{
  "n_layer": 9,
  "d_model": 512,
  "n_head": 8,
  "n_kv_head": 2,
  "head_dim": 64,
  "d_mlp": 1344,
  "vocab_size": 32768,
  "activation": "swiglu",
  "norm": "rmsnorm",
  "norm_place": "pre",
  "norm_eps": 1e-06,
  "positions": "rope",
  "rope_base": 10000.0,
  "rope_fraction": 1.0,
  "qk_norm": false,
  "attn_scale": 0.125,
  "bias": "none",
  "tie_embeddings": true,
  "parallel_block": false,
  "init": "normal",
  "init_std_qkv": 0.0144,
  "init_std_o": 0.00339,
  "init_std_up": 0.0144,
  "init_std_down": 0.00339,
  "optimizer": "soap_variant",
  "lr": 0.004,
  "beta1": 0.95,
  "beta2": 0.98,
  "weight_decay": 0.031,
  "lr_head": 0.00522,
  "grad_clip": 1.0,
  "warmup_steps": 200,
  "schedule": "wsd",
  "decay_fraction": 0.595,
  "decay_shape": "linear",
  "final_lr_fraction": 0.0,
  "batch_tokens": [131072, 262144, 393216],
  "seq_len": 1024,
  "doc_mask": true,
  "z_loss": 1e-05,
  "train_tokens": 1401000000,
  "steps": 5511,
  "dataset": "wikipedia_en"
}
Each number is 128 + 32 x the weight over its row's rms, rounded and kept within 0 to 255. Layers, rows and columns count from 0. Numbers have three digits each. The size before them is the row's rms in percent of the matrix's.

# gate: layer 3 MLP gate, 1344x512, rms 0.184, rows 1010-1044, columns 0-127
# up: layer 3 MLP up, 1344x512, rms 0.187, rows 1010-1044, columns 0-127
# down: layer 3 MLP down (transposed), 1344x512, rms 0.178, rows 1010-1044, columns 0-127
gate1010 107:122123150121139154125059070158138081184195134102120165107167138137140144128093112125121083134124115103101098109172108125196112115115145103116127106144149087102149115138166166110120155133161107143181139207089111155095117116078123159061168131109160096153132064147160157147144131086121128161134103119119132103134109091134054130116132122091186149134112132127130215163124102092116088129148
up1010 100:118095131102104082131093207133137091182142130120144099121132139135070164162105122076067131163101163148121082129111131104123144101133074175093127139110057102069147122164081116108135156101163139089128141083109071095154101153115061091100161139133142094126155122095128110115076115102127133154097108125147113087108203165122103181129145034106114158091108174069090163110129121127136129119152
down1010 103:182112179103193133116110141121153102175112125157143144131123113193102150110102160095078158115143130143096075117108095140197145121167107194168165130101107132087082075071118149116110096178157154170148140148155059069158136152094112072116183101087172083141180152103129180114117165137108119107112148117151104122060070135124108057180120163072170156161085154132108190130118135112128062157124
gate1011 097:110107140097135157083127106131123107137172137134039138161132116131165169127145102202116144081100138117125147113105166159152112120134075121146146131147141121180172158155122161127104119160141103092173107119119098142105125135147073076143113192145135070071163145128154108154169063080099132118143153120105108132131109148110104132102125085089145144081133096190118133062203158080150138154143
up1011 101:068141144148165150143122114194102151124112139084103138190148124114089138169097061131083144180057142150152057132154166144101102169097159100135117116165109059090091151130180108128144101107096118178149139123163094088088058180060124176107141131150145128143173128111070138130100101119108143161117152174135144138128087152158101125150149094082000164092122167157175105106070165159156185189153
down1011 105:218112122112130177145149155132129130128141154159153156155110231101142134056126147132140138113137113124180119119165093087165154110121133161130124085088131067194101094180081090159163174132169142125142135120149163096077151135130149166082186142162107081134181071149180105114144154140096141141098192113109134144087120219097133143088115058094100115140064136097105154104149118089208099140097
gate1012 094:136124074120185162126098136080123121147100115123137143191064121168087092152093110154163196147149151117180115132118142167125121097151151087172052147058140147128091150121111142096159151127113092133103072177160168104148121109168153117106138110148126165161143091117151152119113167103173112100137120129160128169101135185104149137124141116108136062096107169169141017127140093116091088093096
up1012 095:180122162115135149134088116112160137111104104132126113170119118129114162157100126077144162062045079107113100160145140128147111160107123104115082123113075115130092098110120118160095148129128138109095134087163115092192149106098092062111138172133129146076130188139139160136156114090136163081061082087122129174187104098109099119182150173177149146083091152150151148050133136135097130121116
down1012 099:148077143122204191103102171136173163077179067131084145123183110135205123138121081143135154136078115058091218095126123134161160176143106157109160180162124079150122171130090150106139083073149133121122105128113150128136184107112111098131138083170126062180158142070135127157162113163137105116128115093121121122130109126154122151118153134130147087116135124158207140125128162154120101179149
gate1013 112:132110168138097104129112072123118167119153097180166110152123085153120136137157119058114146098217120128116093126109157142103251112189158168147160104161078105126130125113127123174107176146138156135138084229122159183113200181134065134100103171104113136154174153188075203130137151093143124084166108039200145139135106096193103168157170107171112196122082175156137140137101116115093177075088
up1013 105:123088146201133137121131118145128133152080155093119152091081114126143111154129111058087113121119126134123106164147151123096187126159121132124118153112065104146133143105126132133096163077175177096175103116139160133092164184117121090095119127165165081121109132159197108087121119164145125153066111138124181152176111116158102112139154104126132163157096108091123069045120174117149093138125
down1013 102:104117139083101128104148000162116135099179150152173124108063088150130145122136082159171153107188157136148064149141125128110161093150087090081074180129141153168119147133128098112127098133115127157177148119147130152140102120059110127153084163097146148164048191080129128068143123145134103140183131081143133074124154132131117146153116154095180145128152149134129102143106148146131144136124
gate1014 107:129150101186146161157130085115151182124106110106132154111086158149090148123081101137116061156135133112114178125139115127120152160118184105163097113028085097171145117119200172118128160151137090157106135112090149124065156103118192106150147115101096133105110104181034119135125067110127134149167109124169110138158142091136184141116142151134134091098108103107155165121172131108133149135106
up1014 103:149138136140123135107093177115100142199175126106132160181156119207158072104126079160070148146131105167160141166098113092110136144121088133120085072144117119115160160116128192161089124171148126119142106088135143175100147138174121125128148163143114115107126154173128091119138169137076110138108093119131122168144159098133124143105076177104162113104102211125120193147080167078173191121127
down1014 100:138098198118139132133061084122109112108119076109182114174134149096162118095158120101137155141097147111135129113099190134133134196118055160129136144194166135084148149137122114130135090122080143144115096078153018100121115138136092169135162156156103115148129142154179146150148138146106099120142118086084174200095119106113093110133075065099087146139146153141065134091139124076143070122097
gate1015 094:126160151148075140090112103120115140137123135080095166097050133103171167199085128093080143106069156145107117134174062162128113154172183049158138121122104068115150124127094146101125197179096138100125103071107080173159078170140116038111181162181178134087107145139179190139135113161129107077140139072098171159164096125141174088112153135103093171101107090076095117180138148142145174129089
up1015 097:076113135147119189157112155088160117086157154148107157102163102132179113059136175081100086101151082181104130128130142147127150158115154115092138173168099129114168152134152128141116114053147132172079130087160054098147126149095181106133124114161105095098119066161161095110090185119101144091115068137154164089164117173141144132144144136129071137174162101165127107087118123109072204149074
down1015 101:131138120149186118170154156141144099164140096144091140068142175181030132176143078123116135156163161109099182169073146116192104147144145143112151131190104145109137086136084103152113149116160163103166115149131071099152123095120143161115153176118098166147138138162174119123089147158117091106146144145097145070111090133112163152116098115131171107156103124164079135115093104097121077136153
gate1016 097:122043105101100080118099090107119143142105122100136094125150119170083111147139134124105230151187087142172099117136155129170141156135171130083131097121120169116134103174090133155172176147143129096130112170116072169093135108160123131123142105118121135119106078147186149115119103108125123098162086154089138138146097079125159127110092115103146122104114104091130164115092148182125141127105
up1016 098:170114094220131130115148168160183102163108151166125087076088126084089076154102149117114110121093103094098112145106146155170158186130167071110075133105129110167109145095130146128182149069102141142119174096150122161178094139165085099147183122106122140083246106065113133070133131141138168173133124147121159218141167122111158099179104071089170124077146103192132089178133095074152105121139
down1016 101:115160154073136072139170144063133150112074159168148086116111167116123085189133056107126115137098073150089161141123160097100156130107136175111134151138205120143117130147126147116108125178121088096114187094142067112090197114131119121156191159060127133143146140120165145090109079153089103208175086150170080148111087187117117094100136101158168137104129084183041088148152115129107080120102
gate1017 101:137113139130148107128144058153110118124085152137143128143155156219145146150066125110120098123176065184100152116172129109174101138173106097113083120164094085134139065102134118139132167119071154113184134114169019122097119117118091137121089148174046129145119052125124189093129123162092117158099175122123144157040107092143108088104088110207151104097155128106118157106121140150138110153164
up1017 098:154098064144179134094166117140222099158099087143157100129156114165178187135176166131161170170192172162107108123128099182126127153129165149073135136127156131222099140140094115053107151133160142154105169151124115114197118112161125214127124175156126119125095085163099088134099142115159166122155164102158088133149176139184081101118192154088125104103143125068155145136133167061098139066097
down1017 098:104124153184189130144119162055148086100117135112112186155130133148110169237179108141134175162091154157083178135169136136115114219125090138162168119105136124199064115121105097110165173096139066134082145115132170181109179079146188171103138149148136093109140169125068124125163122148115109109111106130097162142057160108152138107134122174122155226129116135167149130114114134126074094119129
gate1018 098:120081170125113133161110158122171143166112111150150142146110164028105107185122105116184138093101115177085132133107152134106144148102117164143150130158167115099168164131100126112113106101076125082173137127106169130158111170114166157153156092056113161144046148172149180089070152131151092135141150185145192135129131139142129094141095132117136131152226172134109150118177136099142072072138
up1018 092:135110105172147090017100107113128178123080132187150107147132118137136103105136120124152059124123142110124139131152116141116139097187112141130149138205155083190164126140109136101105083129113141159116124110097187183093113165166113192089108128131115104153104146118109081072165111204103103101139190158196112073051125119198137134085144172147131109123141126056106112144178093138174173171086
down1018 096:094110127067123131139130162157140108115162153146171086166129137202133137124141138051076078166096066150106167133103117124157150109164111120167122088147036147166160109120134085114147087149101118064091158163116092097124131165082150124118168133113067151154131133126111164092089151161129059125153148148094166163111129147154145159138187141145116141166124137063066129104152171184126103104082
gate1019 097:190137115155183136088119116133131163173203113161166145096164161148130120140104120119096172141124128135121119100142092115143133192200130146062112147125169113166120103158156132113129091137161123154179156139096133090044138157172120049128102164072159105091090130121130158138132139057115077135146194155088067179127173137129124077176138105137111086154154164142141151156122138129076174122114
up1019 100:124139100127132124123177199139116092117098089060108147126119072112145176089087143125142115125095118143094170133115191088123145089149114095160104095056125099102154121186142116106115157129128151111135139151106138106107130117142124141124119048092159112161118112086077147174084163135220139176197114097173100134130093097138147185187141116098197130101132109062092103070109092065161136110145
down1019 101:124108052214137172179095075103139123132065139198123150140115110144120144099105114140164174109139084183076069137159129126093117084123091118125149147145171106082058105153132078117133175133140130172140091121089160162122104185093165150170120138161140168135170168104090063121102159116127145130194116187131121135119079188124183111122083155117105135102094131136133111121096209140191092115106
gate1020 098:170139068127088126166130113062141095121102063151166138164104106154158154168135135150125145069143138160123090110226135137103141109170120153103121070144122115138120132137156180205113152161151137130102114053145125172131096168163148150169154177116150235109167115145127092098105176214126129107116139087141202142113172122153120162143115151145162174109177149117141106222163065109167139169091
up1020 102:097160106090127121096121165115135084161174091119113143119134088073134100146128077092116105117074139171174112137147096128175090164122187181116153165080177158104173126091116108050162191174173135157113116133123119147094095168110171142165149158161145100159125076134114174123141119098091136144153085167098108080104110090126093143134095124171078112148213112114180136113121111102110122152152
down1020 099:191107116146097123105161093143173177144111093124130075132095124191172174155136150095117082106156150091165144204141063129095123127154070149088139123163121091090153164125125094172128120074138119152120145101151104095125105149131134111140176134137187181121169188139126093129123165143195172111143152087141150141086201108128113133118127173130163086167109136108141180189126081135131148145148
gate1021 098:171124088163193093087093126120123161102110146190101182140109147136118130063175115107150136159127170095124137126167119127142123098105141121101173112086132092155173137118228134136135122084084141105152143117143165159161090103164164133094114121016156069155135118128095133077131088125133097067084142136142141122065114150076107165156120147130146136130171077157148144144123113149129145114120
up1021 094:138122117126115089134098176144138110123107104088114140127048110102161095108141076136146146102124158124157103209095101129145100125154125070127130107201155139136097146152103110184147144165159110130131070138088112158111131094088101100127084109168143102162125094152127090156139013129140144137089142149103146120148162119113126133149141116135109139138137106051141093115147130149207158080143
down1021 090:130125144085129095140127087087106134116135121147141193056127113127095156108137108125114090163102128164137091196111132161165166139175165162128132140158098067155111136171120158119103144123102085113111129084111182191143054120143116169120145185044097091127102102179145125086101141094096137054047164145154161128171117087103123137154100167139086139212156065086158109070167112094093106101111
gate1022 096:133104132171167106146096144086162090133202107148087124139185122117115115128129075074103116146107112223036155162084113154192066095125117145138136149080042151144168144083177126154072203073143134118124089114160169141122150152120119142131133141146082132149116203108170138124123136130191121137075139163128057133151159092159160105135152137116111149166095119177088139159168139130170112166096
up1022 094:089107152154117191127163173099141083127091158129128082104132154153107098158126206116106094114138139122157136137116154141129100113096142137159148078156135113143140141160083053153170106119158168129120161110086163089151117122164120152146062169128177105171116122149108136084095125117120169117195139128119179127107070080161090133129110117141114115158122124117146133144129109104142122088113
down1022 102:109147145123115152075133106103143106087145137156107099171147143205100078119125176163074098171147141154175125150155111087138158143128165129153147174103101137112158157117127127157171147151178092186081097143112085130136115127130101115106122165165125104126164132132081109141148119098135123067126102173142102113125096056131136142162146090151182109158166079104195181119190124134145172141134
gate1023 092:162100147095136170142118131104100114101086126104102138177157147084121143116120140122125131117145096127150196110092131189158134126183100175082129147090123164097130123166147191100099116118106148161109113213127116126125134177184146078119156133156150111172157108111106100145039124112157112160152144153060134096096120156117198111102117127187141098061165109075092101136114121147105106150137
up1023 096:104150099166133078129123152173180109156176079133102108135137116139195156097131114167173112111161136121102168103111145080171060143134121134150143111176157135090145141144111118115116140104129152101138173099144124036079101148166145095160127163153085134142139138184094141130086090117149049135144101037088143151132103124078112131144139135097149088125150134117150084054166081093128143105068
down1023 105:157149103093127145115142138128103119088157104191123113074133109110167125137084140158083130143114125106107077110149133163186134150132084123065176127101118092189120096094159193115125102102165150118131141119138088125139172100129167133134044104098127166108125126060113117152086111114142121088120096105132081134123086067129201106137063133163152128096122068085096083153105086108131147123130
gate1024 098:136138130096156136128129111164118124095071143119144108092086161125094135179099164135102109153115117124094102132114133099097129154180140129119102077151191183163132140102162163064174138138134225092194130129138076127171142145155145116152124110109085099132167113133183114080112156131145066127122105162117145149083135150077121087090108134155117150104120100188115039185123090134077204138199
up1024 100:132077093129124061133089125112164093109136096107125083141192122063131133144141097089164137144137162135207173174085133125146135075132099170113151102085150101133137125137166122145128103124121164142114134126140089111109134122132088109155129125144144104084102154057085117097150141096164145124157181111133103110126130153169110161162152185149190106044142096125068124084137164163206094137120
down1024 106:120091135091117076178107203120108182119103081118154095173138078175145100107183142205167144105144109126221131099156129115094131142142159146150112091148132089146126143115129134136130093144186136146098074102082141147138133086054135178138124099123126134124147168116127155112197096123118153118154120110222140137097117086124158104113201162152106152094126158192116148076094118160152124150172
gate1025 103:107123087114124092156118131131155112146208109120116115120134141144098142078181111131085118163077065131096145101142152088109123141123156135126117158172148075116163144094121162114099139134131073085156125153097143127134121093133139099093108155123116115131120114155126088141137104096159172158088160151088081142094166170152115072083102115166151130096125157114138157066140168082099100058110
up1025 102:113078107131129116163117097057130148152104165159119157160134113157152151056119130141105093140097183107138121112212137165129140107161148114095128171176123142172146147152112185138161173106168128145182161141096163153133121070129103156125080090153160121082132186137175172108105100192134152174117104075105186111071115139111092199062147137143088140134135107147111098167142087119074178059110
down1025 095:128121090187124109141165131126126112159131157094120087121072103149127141150163160081124072123104124095137093088066126065133193144156162124127152140149076083159132126166133137118144085157109108125079190151136105133078135108115111125153084061174145157140135108079198130118116070156159124106156158153140151145113080080134142205199109158136111106124140096152180132156142136113114110134099
gate1026 101:156164085148116112195162065138111111161086049151098124066158088127130083131119075133133132097178131108178092175106191154149076132200144134151131134058096214107120160126130078112146180146132149119035103127173107163098046118136085128142138169064175143129167141076103128185144167145144150122109125153135112199091072112098124139174209145129142170112145146133165157144169117071110107123204
up1026 099:147135175087095149061084068118112166126124188177090167115142044102070140130229162099154113118111111119083150160102156113143156093155154146165130170132172154145086130145137099160162119177152115133147110084114129110120145156098109115128148127128090137114066105154144132178115168141131072099111110128149138147080129159138110074137131131129114119099126058128153144182133147131145132127163
down1026 098:124099112148153096092107066060163118105138210180150108138086098081115121146165170121131120117092142132116187085131143147109158128189101167113130115159161143121083106095110096121140103112171111143128065117118138118157127151088130157144070121108102139171182133182096162143167120173122116126132099143205104231147116063118129158163101145086064163134181087144153122157093153161119128116104
gate1027 093:093178093148145125142180123096068188047154124171129089125101179112120156184151161182074096107087154136106138150131168109185180155129106194163113069130133153103133143169188148145092127170103112147128154110149139164142112140056118067089138131146139129086125195136153151064090139086153091091081123148158145145142165094100146118104111109133159087066134168146156157077183197103161180163136
up1027 096:116138091160121111123140157180155123108128134199213151106150130137139125111115115137090176098146075118118052155180126115164146128132105123091101099093122109082135112155203121168119121163205113103162147105110166165145125131138132132114163156111128153111075089055132126147124135067135085132136095161077104134147140131134037175192049074158146072114089151130175177094107140089172085100067
down1027 094:110104056120129163141059125112110117176130179145127104128148144120158149115068115181135095049132133105145159134121146084099127164151098061164119108171152129142115122188086124101151166117187123106116137093145143150157090193188100140148098195115105109091158141150145124125157118201150183104146105058164065137125114204102175144112098075115094137107125114088170121069083135115146142115152
gate1028 099:149135114060069201187113149121106175150101153173136099106163104146080100162111094134080125138154178113114204108171131095164103105076078079113154096105147153148089165093080140126147087178146072087144128108161130074133133150128156128061179190161112107112128099101189122118136105121142155109143145146126137105088122140105098100144131132157105107132127118119138098128087060111051171141194
up1028 101:134136147109115122134112125102169073125110098077103173115128148115164182130163164133167154145124082090120188144142116157170095115148141114103098168119187104128182084127147052100141160079158123163121120162140124118175112131118094071163179124120097155084138157159127158116115142146099141190102199141090121148109120124050160078091108141155158184086149160128124131104112179171179090132125
down1028 100:130117127076079145172145142139135128138069161157150119157053151146169136100176106149106135120114119130100099097125075061145127135122155082154163094078149140161112094051132160148058132148106154118062108100147121116138120136128169162120139095070181153149089103177071127178140132131140100176117115162147089120128158161109054111135120121181157163189125126149119171130112153111087152169145
gate1029 104:174143129139188176227140157089151121036153102078092123179096133170119084081137132177150170108123082153162148117121086094119144105144103077116084092138124120117142118089113131114123116145108178123133138146089103144173146159113080142063093080114147137135181089149086141157147126104075168123058121154056037129143185152120126198071125142143111114161149148118158094166125169093139199093085
up1029 101:173118129158097101110144146097100089095122166075113089179119112141120103092145090153120120128152148125155125084130143203140121172140103074115170196098048144088122164099153120154092130125169108108158134168119094143155120153124105122171158127081173172097175149157116106141138127121151123127110103200096127158121162140125138072162179138132116117133163166110115122094099158129131127121113
down1029 099:079141184205163192140153124136161147104157118109145184100075144153123156184179104201096180140126179110156114097127109112109111178146133162056123071169100149127129139114135122125036091084109127121157106141106077130135142130116081159146127093121124165142156132138155106182106145119119111183100180102098068129171149153113079100136146096142124098181123162082028159092113076183118161097187
gate1030 100:160108152137155172108101161132046127105141144063204123113125198154123141153036131101149102195155105084141126112116176138142165175112093153131131112153159132082071152152106158170095116123078158130158047100111132090152118137150114055080145166103164135143122165103166121106132106159098103105133142152136117134109106094176088134060158164173148136124151103177158066138162095130161117153125
up1030 102:112136135104092142072108103135174094108139129121135156144174147156130124133065186090156145140126151105136139106143199114129091177145057118145185173104093143119149133185153141092140087108149187113074104140099149127161181139135171120100122060116092121100152101086121164147164100116128158075112152098167147095151136140173109117132112126112127096126115077104113137168140136133132115178067
down1030 101:120109131204116078138087104127105150187168139169022127143138110088104133091192121202161100102077203179102146194094076132185134022127149123147126151147121109129168130105161103083072153151160129154144166151168097188175147144099071147079108104117117135121125120139132096173128146128047160110140092073079161131079112089093124142139137116123198136148128089107153090111155164126143127104142
gate1031 101:105144118155053185153096103180188103135084117131121139124110108110090124141153080145120145100127104102131142131154163125144174199124166152127109125077137095154101074183114119128120136114184164156137137110113123152033100138145099120135165093122119086164139144159143126112134111090135121127148114147182170137122115148169121094153142132101148068110095144152137160164132133160150163112138
up1031 098:117155138113101147108156067153154109116084129134162145120157096131155143117137106098136143120103132128192088176137076090117084152108135080128136073077120163122149117129100091130118148154080054135111158103115114139159156120151087167093141081128143184166083122164144121107127147156137117151216138087138141160146152141138117161159177161064117073181125152079152134184145102133047087128153
down1031 093:154051140068109129127132159097104105151130103146166086155145125151171119175153120089132128166126115096134122053122116140157120038106121135165099117141127128120159162121101162122077155091084123141141059130188131116124125107110107116141101133101197145116164099097122148162110164079141132129137087120143095122164104182087151128158179106086123198099112120124159089110119158039134064083126
gate1032 103:176128136106107119124195165116208145134095097188118138118130153131153061157136107123140161128196094117105137163035132152167103142096039135079126178154146118101088124113139205177142104149159085104089108124102095134147108152178106088135143167214150168109232097139077150150117127120135141160126124099094156117075159074113140173156131121065149158194129096180155122148121096140145104107121
up1032 100:141101131176175124150078075115096096148120153083118116169171149101101090001195118074099167155081056084168137157083174116166217154148167081122166075102101105206126122145127097210190112100098178168164138114056118171103172082149127162097138135051123128154142096191113135115096132170169156111160150181149183099094085118112164104159132127132099175094139164129111136123137102157058138098124
down1032 101:156099089155128083159096135142070198152109134162136103149101156090129153131128171109105155119125147145134154084158158154224071114138136057084110112062136110140070142123081117112145079128123084136123137116093132184138119084129132098111149072132124133166108181154173158147112100099145147127149104105145125161141087153090178187101107122115104099158134061152119156113170126150113205138121
gate1033 096:142103134113133138172129158126133111146107158061130175137103079115101101125119119142161116099094145109179151094066147111115103117117081078109120134109167130147167126059143120089096136147198132046166135138131146100145117156156120126123127116125125158073110092114138069098142143166153159164177133177076100102045134156154138124171131100075125153099149145155133158159087086056130084129100
up1033 101:067093169078125164168112169133097086125122155110131150162123127138109123135102101119162084053104094107106098082104148137104165168109064099087119125132063181100140157132125120134188128152154141146098151093169136090133148131129177167151179059090117109149098177074130065163105141115111146056121096141112157169055182120169111168139162129074182056129125141137176093169134049077144094180131
down1033 100:093111129110174145162127124116110137141169096086068115175108054115142126122104146070096111090108177152136118113120133114087106142126173136140118147133125180060106143127121163142180097084151127097116130096122165126144117168128147106099099120154111099095104136083116137165099113161149144127088153145093148086119094149169131140130072123152119150112115144177082086145116139168195085111148
gate1034 105:119107163153159128089077195169119159160118153111116146083154138091101185113100061098141078075114142112114100147113122130121169135116138071150175172148106135136153157093136106064134182099096142141105124179156141094150141193187077053132134100114080106119147112120175097159065140094099111147171104127106116103124059123138109124142100051137109126091142112133136128115067138084134139139186
up1034 114:095089148155179115109121147116103130152148157123141171099118160105152120101099060076104070131110130131136163135077151159104168130153119065158196140085120119156163088117162084070116182097134082098142129103112155132121123154164138092126140081072154154145081121135136107098128209139133162185138089110104129143153123128094138123169088088136124095106143126154156179140107129135048116072125
down1034 095:107078101150123086130165143092093112181183185116113159156135177054118150126130123144171151108095112089105116114159113136112104057150098146109138157112149076080114134117107141118084116118053112116120106190104083140080118119149064097146168102196147149191099083071157139132120120104174112168152143137080130143130160129158091142176125147097110117118118137130232134148129149141066077094093
gate1035 099:089119159106190124145099043105153127145149166122143136174134108132140143096155157180144121096089127186142120119129114109097137113212065133151105174138130157114128071096151096155200158121098159130083103127100150130122096127117137086128174136140179099102095151049085117156100081132201128141115102184116132179153134203145102213164166095109189158162162155176144183141112138075178168120106
up1035 096:154139163173088088097178150110068130118111102132146171171157153074178107085145122106111158147181075157177106112122096118072166143146130163174075090082137071121076096118140098095089125126095116079155091148167106172112102121211119087063098107071143057143154090047115139079094075129194116125169144058135137168117162174116105130134140140142125194137171132092154150134112188174143135136172
down1035 100:130162157146069116091187157097126080135142143118061107152114111097181109065156121138087156147178142165134100109135111176078160150150130138174103116116152116157138071143135115119142076152050109123087174101083153132135174200139145097111161110118108092067149102155146142132097145159180128164076145092169131178119130103127108110148179138112156171101128161110143108162131116165160115085120
gate1036 103:150132127137113103178130066150092133130144113186158118143114104098169141154172101119116156156091077137118137114119151116091095108151124122165110133174126166107108090101049096086126169006166140118104181156153108147159076068154126129165156118101109111127116120128139109104135137107116134078122087099102126105079164127115121133200108121151132129116117141131115157109079134121116132163069
up1036 102:092149141122146109214144129137114086112142105097142097133116123165082151168120092140132170127137107175176130134134166088090126114153107148153138150100138186141159154093058221156050149120138078049144194097164062146130135122143103133168084132154133106194147162148131145091129116127109146113119135123114086077134112148094131081163067147132089141122164100102065139103155163134132123098185
down1036 093:162120111128149182141128119116141130131143131166091203157130113151169167125141122147116113113155116141116168060128169168106102146082146128063113120149121126120075164128079177098180116107134179116171135176128110130097133119115113106137155172151135115119107182100137133186119118122107106097126054088140136105084128123178142164112114154115101142179132160128124162120123109089163132148176
gate1037 095:136113164131153138112182172136125156094125110175173092017163108149172171127165183096109094093070092118063150111163134128047143114121134174129135121179131205168160099124176154115161117126117184134073167157151156149106116154158116126114135139149099133141113130078139150109163171119115093104088116081099149060183158113148132109068133092128137131178107100162121123135150116108118098128127
up1037 093:168122164175140121124126142085081110080104171144150163058158110116134124130171198094151134157158133126070153157129110080109139153102123155126148142116153072201158104139183115094130105207095199098159124063127156164131061152132080182106168149144149071118096150050167159154117121122094134168149110068154140133115176181119122088142128156183147157191103098175129136147218187126078159155128
down1037 100:100145098157125129104151121114099136109070145118094159136179160130120139145115136184118109164142168180105143144099115118106135117132137113146181110166193155104181125100147123130117130210091139127150112088130132181075118126120164104090189143145106088127166129131151180126144139104170163091145128125142219159112148229177173130143148118125109140140094134153115141153155121160126151116154
gate1038 111:100136102156102158087175112100169087117116176145119185093097122051092072090148157117200089131176100149132094077138184119146111113096128133127123100163060128150139091129171199158092080153119128127114091151133088129123143134133066160090116113118129123141144142088155157119160104179078189097110072147111161160123136151129110092140170112101117128105095113195104154095142141140138092098138
up1038 108:147107133149109120078104127177091132145134119147126093104132098096122206095064098069127123190105136125140154113117172096147141079169100102150154136125146112172161119142120162101164096124121144128061168146074070126069127105055151125117125155103140110069107098131072088170150129132158101131082124156115170114077125185087148078153158131127156160153109135159065107074148162131151098152179
down1038 096:196121150153136162121120137126083126100179182088133126178188112132147130119148176134071071138148098133088129148127119096165064137156087112158094149044180110107149115140123150154170104183100115096129139151085114187102114092126166097098176135119113158099128091140134147128104146125116134152122101112145152167113091132128153153144117149086154107117177113052173145103118112071128100112125
gate1039 098:167083104118131137099136156119106119173120154125168138190165121120129155162121118161126108089166136170168179162135128155130152139108118139142145121126212183170145089154127113162151129148169116100127096118166106186128151150013085165106105107118081112140136194169126130123080146145148204121123121136115104074156194098206107120082084116093103109148114128040068116136098134165127114146177
up1039 106:186106132115142082101127106124161198123175095141126116149124150083121125166230085135114121127142138094192197122081135111060201169107149159123067134133144117079120134106146127103125164166102107096162164131185118148133145138131110122160110131156043158080132167169150128055128161154071094137184117205131155109197132127147107161156111140105154166217137097108082127165157124132160117087125
down1039 100:105096149153149135156145154147122133167153107140159135111122158166100107109165104164179151117109176105124147122108176146084161137164181103075090165133106111053121137167209146118169089131116128072129156093150117162134126100153138141122183093178103156168167153147135087131086123138135105119101145131109172110172085086062132104176131171119167155148154160174070096168125105088135087162102
gate1040 108:134058120142099122123106091114135139160118132145068107098115172055101129117111099126109089131145132106131123173141106173094175169090164124151099139108143135193159116186131126097113071076162158127160155137128180142105185155168175139129117154140168103153089084162081099111110119125140167121151079102159102201192075165150107148104129069115113128079176079134084141106108114097136170084136
up1040 110:080126126127194078096119115097164160138110180147118119114162102113117193105150094094138118244126102151130159112130084150097054131164123147131144077102113108134159136136069097093107109119151117133086132187196144120110119173189178103122141163129070145155090157099105124166089161073110146115150129123094105119114127158155128199143119123066188113121146136128121136069165139095148181197092
down1040 099:075095082165138092066137160104134133145120177172145140073098126070132147128125189103184078164080094153144116116104088091126118115162138154124126150108141065104125161144112103114094125188119088131092139122224055132130124170122124105110166125109112125114103161135089161146072137078112091140155163131097114152123123141138129184164106134104140139144148142150149195045124097103102105128077
gate1041 102:176136131117064141133124188066151102126093115133124109151213139194121154146154081129164138210213098165106095131095083055148188050137155171086077139076075096150143150142080133090081115157106090150096129110128112131120151146142125170137123107129122129111167136119087124130089156136136183143171181155102076181114125114135148087103115157111129076129093179097106096126133137112129170122182
up1041 099:038134105146130120087120127133178088110144130072148120137129111162164112122059140152219154132126158165149102097142065217171110116109117136152112108150139131127206089108115150158084104091088145128247133126103177064062078098099104099111129118107162127108099132131100136127074145049140166088133146119121146183151133152104160119117130157143140094068154074178133141087151037096101107116155
down1041 102:122052106082117085123100136149144097132149162142180238107142158194161114128125056138131111193131133167133133126152177164090137088142174085112173071104114190136138078125184077137109130106155108132171137108103087177122131133134121165143093179181148125142166084142129173153127201099114157164147157085085114155156081136112147102112131124173152182092150191122133152068083137101146153196150
gate1042 096:139188131207190131106102113092107109136168134143142131083159096079129173126087140097215169141085160168091118105191133179092098120123103181082109124112144079118069149161126083069117124112091161108119074115114180106184103101137114077060102097163181049127109122092114159186110126133154105177140106163120110153130120143183122148142166091127145169118205098163131150127113082159129126165114
up1042 098:131135153118107158149163096152086118073143148171137072121134106108151095121105100091135133110125118052161151118120123149104072131093113207077101130091108149105127146155136143169084085149163146171175138100157140086115113136178117091102089101204105157101142148156073128097173123115122150134149148149144112066133154176114209114121122113094142097121120127151137167140103115093111114124150
down1042 099:176102107101130168117174133150097115067166182145151176071173117090147108088129091172139102117130075061169134107165160139113132130182109105056147096107166121138158092153162143151098156132105155149113169068091134192124126126091151091095123136136199104108134116081165127176143065114078145111142113154144107096133112148095103096080134109143043107061078110168165118147115161157153171162126
gate1043 097:180055163111136147099121147138054113121137147108143182187127114105140063133127099100129086123107127141120127125104155189184116179126101148161120103133111141101089109161115199120136170135137076140107211079170184120138100127136113110151058155127151070171136062147138151082104086129094074120132149127136107081121124127126119156172074137169091185143111078202140117129114106167115161092123
up1043 103:143152167210106135160086141129165113120109120102161101148169102177119138122106141147113109127143190119127154076083147135148161100107163091103165114150080062159077096155137151124097112156062105110140143171088125158169157113123151127136119164095135153072125152086154149143140132080131160124130102207097080123144073094166061136155167219180212130132135165168069125117145107153119111087200
down1043 106:124195056058168117127177158100164188156089071100078110104165110126123130162123126159178092146124141109098154107115112205122141145135060144117158122185090094126115186153129194101122169135131106120120123104087171063109204103119119162164181128134109137108071132122105127137173108119093081116082135141087111183111129113107149157085148150126142133136167162083187055105148138141158144084160
gate1044 094:189085136089162125145061171194116147143133078128182077169190131144086091100109125116094195111070115197193137134159138131113102141154065131174149118108195082141056113138089109191092145144139137082115117184139127135110088122133097132155110117101126077113079112128147139165106107118129156091143121124118124155087091105142168102189111196123150127140152150116129071149177095145114150153139
up1044 096:130189125136191163116146094184127104124097078127101155168083101149152214141122124121106119133143152136156052139151115077085140131149111109122120155108108193147156122167160118117164122113132098162112149114099183126148147171152097037117138095148074099106094152125077166171162133121133136099108148090070109157145195068053148197102107116173162090076185146113144119037118094102142137129117
down1044 096:105106148085063183118104137113121107153122107138154058138092115130140203100160138095189170123101146124159190187100169130089101159082102142113115110140147118123129132137104164154096089096087093127103123074115171142170141138107153139107114131171117145152122090138164168128028082137114090135136189098115132078080187111162147145118132100111074100067179130106119105089170233107192124104115